From a checkpoint of a small transformer trained on Wikipedia: 19.6M parameters, untied embeddings.
Each number is 200 + 20 x the weight over its row's rms, rounded and kept within 0 to 999. Layers, rows and columns count from 0. The size before them is the row's rms in percent of the matrix's.

# up: layer 2 MLP up, 704x256, rms 0.0631, rows 311-314, columns 0-255
# down: layer 2 MLP down (transposed), 704x256, rms 0.0624, rows 311-314, columns 0-255
# gate: layer 2 MLP gate, 704x256, rms 0.0675, rows 312-315, columns 0-255
up311,080,163,224,223,182,231,224,196,199,202,218,208,186,176,215,197,180,182,246,194,157,210,212,216,164,234,213,225,190,183,184,204,186,196,200,208,222,219,192,224,220,199,158,191,183,211,249,177,201,197,167,204,171,172,205,200,155,191,216,209,176,216,213,182,206,211,175,175,178,196,216,177,224,199,226,215,183,191,164,188,231,185,172,174,189,184,172,188,218,230,223,212,207,196,200,227,197,218,193,212,210,166,192,212,212,185,179,177,202,194,197,204,215,189,180,218,179,208,227,215,213,193,210,221,169,198,197,178,210,208,198,194,213,178,181,188,227,178,197,185,196,228,213,198,209,188,175,145,195,215,200,167,197,180,208,211,161,221,180,206,207,230,168,159,214,226,209,206,201,156,155,182,198,212,189,218,196,205,165,200,194,211,172,212,204,208,195,219,195,219,164,226,173,199,168,200,214,172,185,198,174,181,201,209,228,156,199,202,203,197,208,223,189,217,190,217,233,197,222,154,239,193,209,201,233,199,214,175,202,197,201,200,191,222,224,217,164,194,212,193,185,176,218,210,232,166,170,191,184,234,220,204,193,224,184,228,204
down311,084,180,235,184,224,212,216,189,214,210,211,204,179,201,206,210,186,248,201,202,183,195,218,202,210,200,182,232,219,184,212,213,198,222,204,212,183,304,214,216,170,228,206,205,194,215,212,171,191,207,195,188,217,164,208,214,173,195,141,231,200,203,205,208,183,204,200,179,176,190,185,179,236,186,220,200,177,202,175,190,198,215,182,195,154,190,206,196,229,215,215,224,181,205,217,209,210,203,179,181,231,198,193,205,171,218,174,178,211,164,222,214,203,220,181,205,218,199,207,220,221,206,215,191,180,206,191,216,252,194,217,188,211,171,178,196,233,250,197,188,211,211,217,195,189,202,219,211,150,224,230,168,211,215,224,212,178,213,206,202,223,197,190,183,195,207,230,177,179,218,160,207,175,216,202,198,215,213,182,221,160,190,163,186,221,200,204,203,182,242,188,205,189,196,171,246,216,216,203,223,212,195,217,205,225,186,194,207,190,227,239,191,205,225,186,193,239,208,199,166,218,189,194,208,220,202,197,163,194,220,227,191,199,201,181,204,183,187,208,213,197,182,201,183,216,193,191,205,193,166,213,178,211,208,201,231,182
gate312,097,187,208,192,184,207,186,186,197,215,199,175,201,203,229,189,232,213,188,175,172,187,181,189,206,199,174,197,169,212,172,180,213,200,191,202,218,198,178,242,210,212,214,232,207,200,209,235,237,192,226,189,191,202,214,217,198,203,182,195,198,186,210,194,191,205,184,200,189,214,197,215,161,196,212,204,198,198,153,192,185,216,192,188,201,194,180,221,198,183,182,196,227,168,165,219,210,201,185,202,206,193,202,208,191,168,183,171,213,198,197,232,230,204,200,194,189,208,243,238,213,206,227,114,209,216,190,203,233,213,193,177,200,205,167,192,230,200,205,196,216,176,185,241,218,215,223,174,220,225,211,255,183,204,195,227,171,199,180,206,199,170,176,212,191,209,200,183,216,209,215,205,221,221,190,190,192,171,197,197,196,215,214,218,164,218,211,248,235,206,194,190,216,214,199,215,212,180,191,222,202,180,188,189,214,174,241,155,266,202,192,222,195,183,176,230,196,211,218,214,229,176,193,172,220,200,183,174,179,194,235,189,161,190,207,198,224,196,213,205,207,186,209,176,199,181,152,192,244,194,245,205,213,175,205,198,201
up312,098,220,176,224,213,215,188,199,196,189,195,223,209,213,187,197,220,188,199,216,204,211,221,204,206,223,190,178,181,179,241,195,188,190,200,219,227,193,214,181,212,149,196,209,169,196,174,193,202,202,166,205,218,215,217,211,191,178,200,174,214,202,189,177,217,189,202,219,197,193,196,191,196,185,229,184,215,222,176,188,198,199,180,194,218,241,214,186,146,193,218,190,198,223,171,221,200,216,238,182,204,190,213,233,207,194,207,235,171,215,160,170,186,200,161,198,192,222,196,182,237,178,188,180,179,134,193,210,185,175,201,226,189,254,205,188,240,183,184,220,205,186,204,185,203,158,198,204,192,176,214,229,199,196,182,215,212,197,207,202,165,207,160,196,187,194,207,227,182,219,196,192,196,153,239,208,167,225,194,201,191,202,191,198,238,224,215,208,197,218,196,197,180,209,210,178,195,216,230,189,181,195,202,243,250,162,175,212,209,221,189,202,203,198,214,192,189,222,151,186,152,233,210,239,196,198,179,197,209,202,186,177,193,220,187,193,221,201,187,206,205,192,230,197,179,186,244,171,183,205,201,205,213,219,244,182,200
down312,101,210,215,208,209,181,198,197,190,181,200,221,216,207,164,196,211,172,223,192,214,197,242,228,203,186,198,159,197,209,233,192,206,198,205,211,201,199,238,188,211,175,182,203,185,164,183,165,214,217,139,181,204,188,204,170,196,199,208,178,235,195,211,212,224,172,185,200,243,208,195,158,195,212,208,181,182,189,199,205,209,201,229,223,232,204,201,198,175,185,235,209,223,200,224,201,195,186,202,201,176,207,203,200,223,214,218,261,192,210,180,169,199,192,166,183,188,237,205,176,197,171,209,220,194,153,208,207,180,183,181,212,204,196,220,199,195,237,179,198,193,205,211,162,170,197,185,236,194,180,203,193,193,212,183,195,212,194,206,224,181,221,192,169,210,178,217,217,194,189,186,191,182,173,205,197,190,232,189,200,165,193,205,187,231,202,219,182,182,204,187,189,182,222,207,185,179,228,200,203,193,195,197,209,231,174,169,227,158,166,191,179,194,188,196,198,196,178,170,162,164,232,198,246,179,191,228,220,213,250,171,191,205,197,190,208,179,202,170,195,219,200,234,221,201,241,229,191,170,223,162,193,185,215,217,222,183
gate313,102,176,192,196,215,216,217,168,219,195,174,189,202,184,228,169,210,144,154,192,216,193,178,169,207,201,204,232,217,204,226,180,187,189,197,230,191,216,208,211,207,207,218,236,204,206,175,202,194,176,178,192,185,215,185,187,210,198,213,203,215,199,199,192,208,232,226,209,231,190,217,204,177,186,193,236,199,210,157,179,153,201,197,249,203,204,221,198,184,221,174,188,176,187,176,216,186,190,210,198,197,212,177,212,206,149,213,205,178,198,194,196,153,208,202,213,218,203,208,218,191,187,201,181,196,224,190,216,192,154,126,224,203,211,206,200,179,169,187,227,144,185,205,207,213,201,201,199,180,169,192,231,195,201,174,232,175,199,201,191,181,162,189,230,197,193,207,182,184,152,230,209,168,217,204,160,160,186,215,202,223,212,174,184,186,201,207,180,192,198,172,234,214,191,178,176,227,210,173,207,225,184,190,198,194,203,176,207,176,197,193,195,211,197,211,191,210,199,165,238,200,186,202,207,215,208,201,197,195,181,202,215,190,213,189,190,188,206,229,228,201,200,227,205,203,233,168,201,221,229,221,227,213,235,181,212,229
up313,099,191,203,217,204,186,193,175,169,192,210,232,228,190,201,226,207,189,238,176,217,230,189,228,194,189,191,195,225,195,177,183,171,209,192,163,224,179,204,201,212,161,174,159,202,196,186,186,201,206,201,203,234,207,237,175,189,189,215,185,176,255,173,193,183,172,150,176,200,224,190,177,226,182,177,187,205,191,170,197,215,183,211,187,174,171,176,218,187,169,191,216,209,230,218,214,209,188,205,202,218,205,215,222,190,226,170,199,213,222,186,211,199,192,188,165,158,189,217,221,228,218,199,194,181,186,177,161,214,219,229,180,205,215,185,207,225,205,182,189,189,227,208,184,194,208,215,221,178,217,197,192,187,143,156,196,205,226,180,181,206,195,220,159,182,190,213,170,181,201,213,197,213,190,160,201,191,202,227,199,184,180,242,187,237,184,192,215,200,192,222,181,158,226,233,188,168,204,213,196,185,233,206,207,203,227,225,175,205,211,213,187,186,192,200,212,207,181,211,189,171,240,206,168,172,195,189,198,198,200,211,200,207,203,180,216,142,211,190,165,204,184,194,179,223,198,206,169,206,186,234,213,198,210,197,215,196
down313,093,211,198,162,211,184,197,215,196,199,201,218,202,225,223,219,200,210,215,214,210,205,201,202,183,203,171,206,217,206,182,171,218,192,195,182,200,182,212,171,204,220,210,212,227,216,249,217,204,197,189,200,199,193,217,194,211,197,208,254,209,212,218,200,180,173,200,242,195,209,203,203,168,194,187,200,212,209,194,231,231,206,217,220,181,217,207,185,198,197,205,224,234,227,217,241,210,223,197,208,185,214,188,215,198,179,203,197,194,187,226,201,218,135,218,183,187,181,191,223,206,207,199,183,195,164,194,166,211,202,235,200,150,190,207,205,216,229,178,198,209,237,208,202,198,194,224,208,160,206,184,168,213,229,224,157,198,217,204,187,192,192,193,175,235,194,193,273,170,201,213,232,227,181,200,196,197,204,162,174,190,213,195,221,182,162,201,187,162,211,195,209,208,206,227,207,196,168,188,183,185,185,197,239,224,199,181,208,175,111,210,229,221,183,221,182,217,229,196,207,187,179,207,186,206,205,199,182,168,233,227,189,190,199,235,189,186,189,218,216,193,187,195,224,210,161,213,187,185,176,205,203,209,182,210,197,189
gate314,090,177,215,154,208,227,198,178,225,193,209,159,209,188,228,150,195,195,180,234,187,200,189,212,217,232,186,208,204,227,203,180,217,187,203,241,164,176,229,211,209,178,244,217,208,212,173,175,217,177,190,194,201,162,195,161,218,200,202,193,189,221,195,249,166,199,224,208,209,204,232,214,192,187,179,190,197,208,201,190,201,196,229,183,199,192,222,224,191,222,184,210,178,186,162,204,198,185,198,184,196,192,212,224,172,163,169,204,196,200,218,186,169,230,188,188,206,210,205,225,163,190,217,195,199,200,199,214,170,196,199,179,180,179,240,212,205,209,192,196,168,195,200,219,198,173,175,182,218,195,209,208,201,222,178,207,181,199,197,212,202,196,199,181,196,204,184,215,158,208,243,201,195,206,186,180,213,194,177,214,248,209,200,182,174,214,198,217,227,182,175,201,215,194,191,205,202,162,198,179,210,205,205,253,199,209,179,190,192,194,183,193,187,194,179,224,269,262,181,213,225,208,192,205,209,192,212,173,229,182,206,160,178,195,197,167,203,223,170,199,168,209,221,176,226,209,189,163,219,205,179,206,202,222,192,201,178
up314,095,218,213,165,244,198,182,187,176,197,188,205,193,204,220,194,209,188,184,215,197,241,205,210,209,178,182,216,200,161,223,190,181,159,217,187,209,213,200,223,197,184,193,225,198,204,199,187,189,209,199,207,235,209,208,188,200,171,188,187,195,213,213,186,195,192,211,209,203,186,233,214,195,164,191,189,229,197,183,222,189,203,177,209,182,184,200,151,188,208,206,197,178,208,186,246,201,199,182,196,209,218,239,213,155,177,162,171,196,197,184,206,191,203,193,189,197,171,184,238,209,190,173,200,183,191,204,196,189,161,219,204,223,199,199,194,176,222,268,171,207,190,211,232,246,189,209,212,238,198,219,185,173,196,211,211,218,213,200,159,192,200,250,219,176,205,207,193,192,207,185,205,196,181,191,176,205,233,209,218,218,212,201,197,186,211,194,180,233,208,223,210,166,214,189,228,224,166,224,176,225,215,186,207,210,211,255,238,191,220,170,222,207,186,194,204,192,184,170,171,208,213,143,240,180,195,185,214,179,191,211,189,186,233,194,219,226,177,224,198,185,197,207,189,166,208,231,209,215,172,235,209,219,229,176,192,195
down314,095,165,230,182,188,192,192,204,186,190,179,197,165,193,231,198,205,204,170,218,212,208,235,206,225,196,154,222,196,176,233,200,162,188,227,186,197,225,195,227,168,184,192,205,176,215,195,199,194,198,214,175,199,198,176,174,196,176,181,188,217,239,192,186,204,189,211,181,202,186,186,213,207,157,217,192,211,161,183,191,207,184,215,186,186,161,210,179,197,217,207,172,186,197,199,194,180,215,200,221,190,222,195,196,196,171,200,172,219,238,175,215,202,210,204,185,196,179,190,221,207,157,170,213,164,189,214,201,166,160,237,204,211,189,233,199,205,196,223,190,221,221,191,227,209,182,188,184,239,209,211,209,177,195,247,200,201,199,204,247,211,201,229,235,203,205,188,224,174,211,168,227,192,181,184,161,181,197,176,200,205,186,176,204,181,223,196,188,202,201,189,200,186,201,178,234,223,161,183,191,222,203,211,199,192,175,232,232,208,260,179,213,223,206,179,215,203,229,175,188,226,221,197,251,199,178,190,213,178,204,261,195,205,210,176,191,212,211,205,214,180,190,195,199,181,181,204,190,214,208,225,195,198,229,175,167,212
gate315,089,181,221,188,224,240,204,169,211,204,184,181,174,188,208,181,180,183,187,247,185,188,209,201,209,221,198,243,228,231,209,157,191,181,187,213,189,212,202,223,231,185,212,203,186,196,175,199,225,158,165,182,143,158,200,210,227,215,193,210,178,184,197,217,222,223,192,185,192,186,177,175,170,189,177,203,202,163,183,222,212,185,224,198,202,209,208,188,231,208,204,196,194,180,200,210,165,218,188,177,207,198,193,193,203,190,173,216,208,168,220,211,208,218,192,232,195,216,180,196,180,182,204,214,196,195,206,189,189,223,194,192,229,219,177,170,253,177,171,176,212,226,225,211,186,218,186,204,200,197,182,194,196,203,202,205,182,220,196,219,212,193,163,177,209,202,198,206,205,184,196,199,186,199,191,213,183,193,229,231,196,181,171,209,218,198,212,187,169,187,180,196,196,208,196,224,230,197,197,187,225,248,211,225,163,177,204,178,206,185,207,240,192,216,200,222,180,219,244,203,232,230,172,197,232,180,231,211,173,199,221,167,195,187,144,196,201,197,200,208,181,197,183,237,208,185,159,164,185,182,226,161,180,190,199,227,195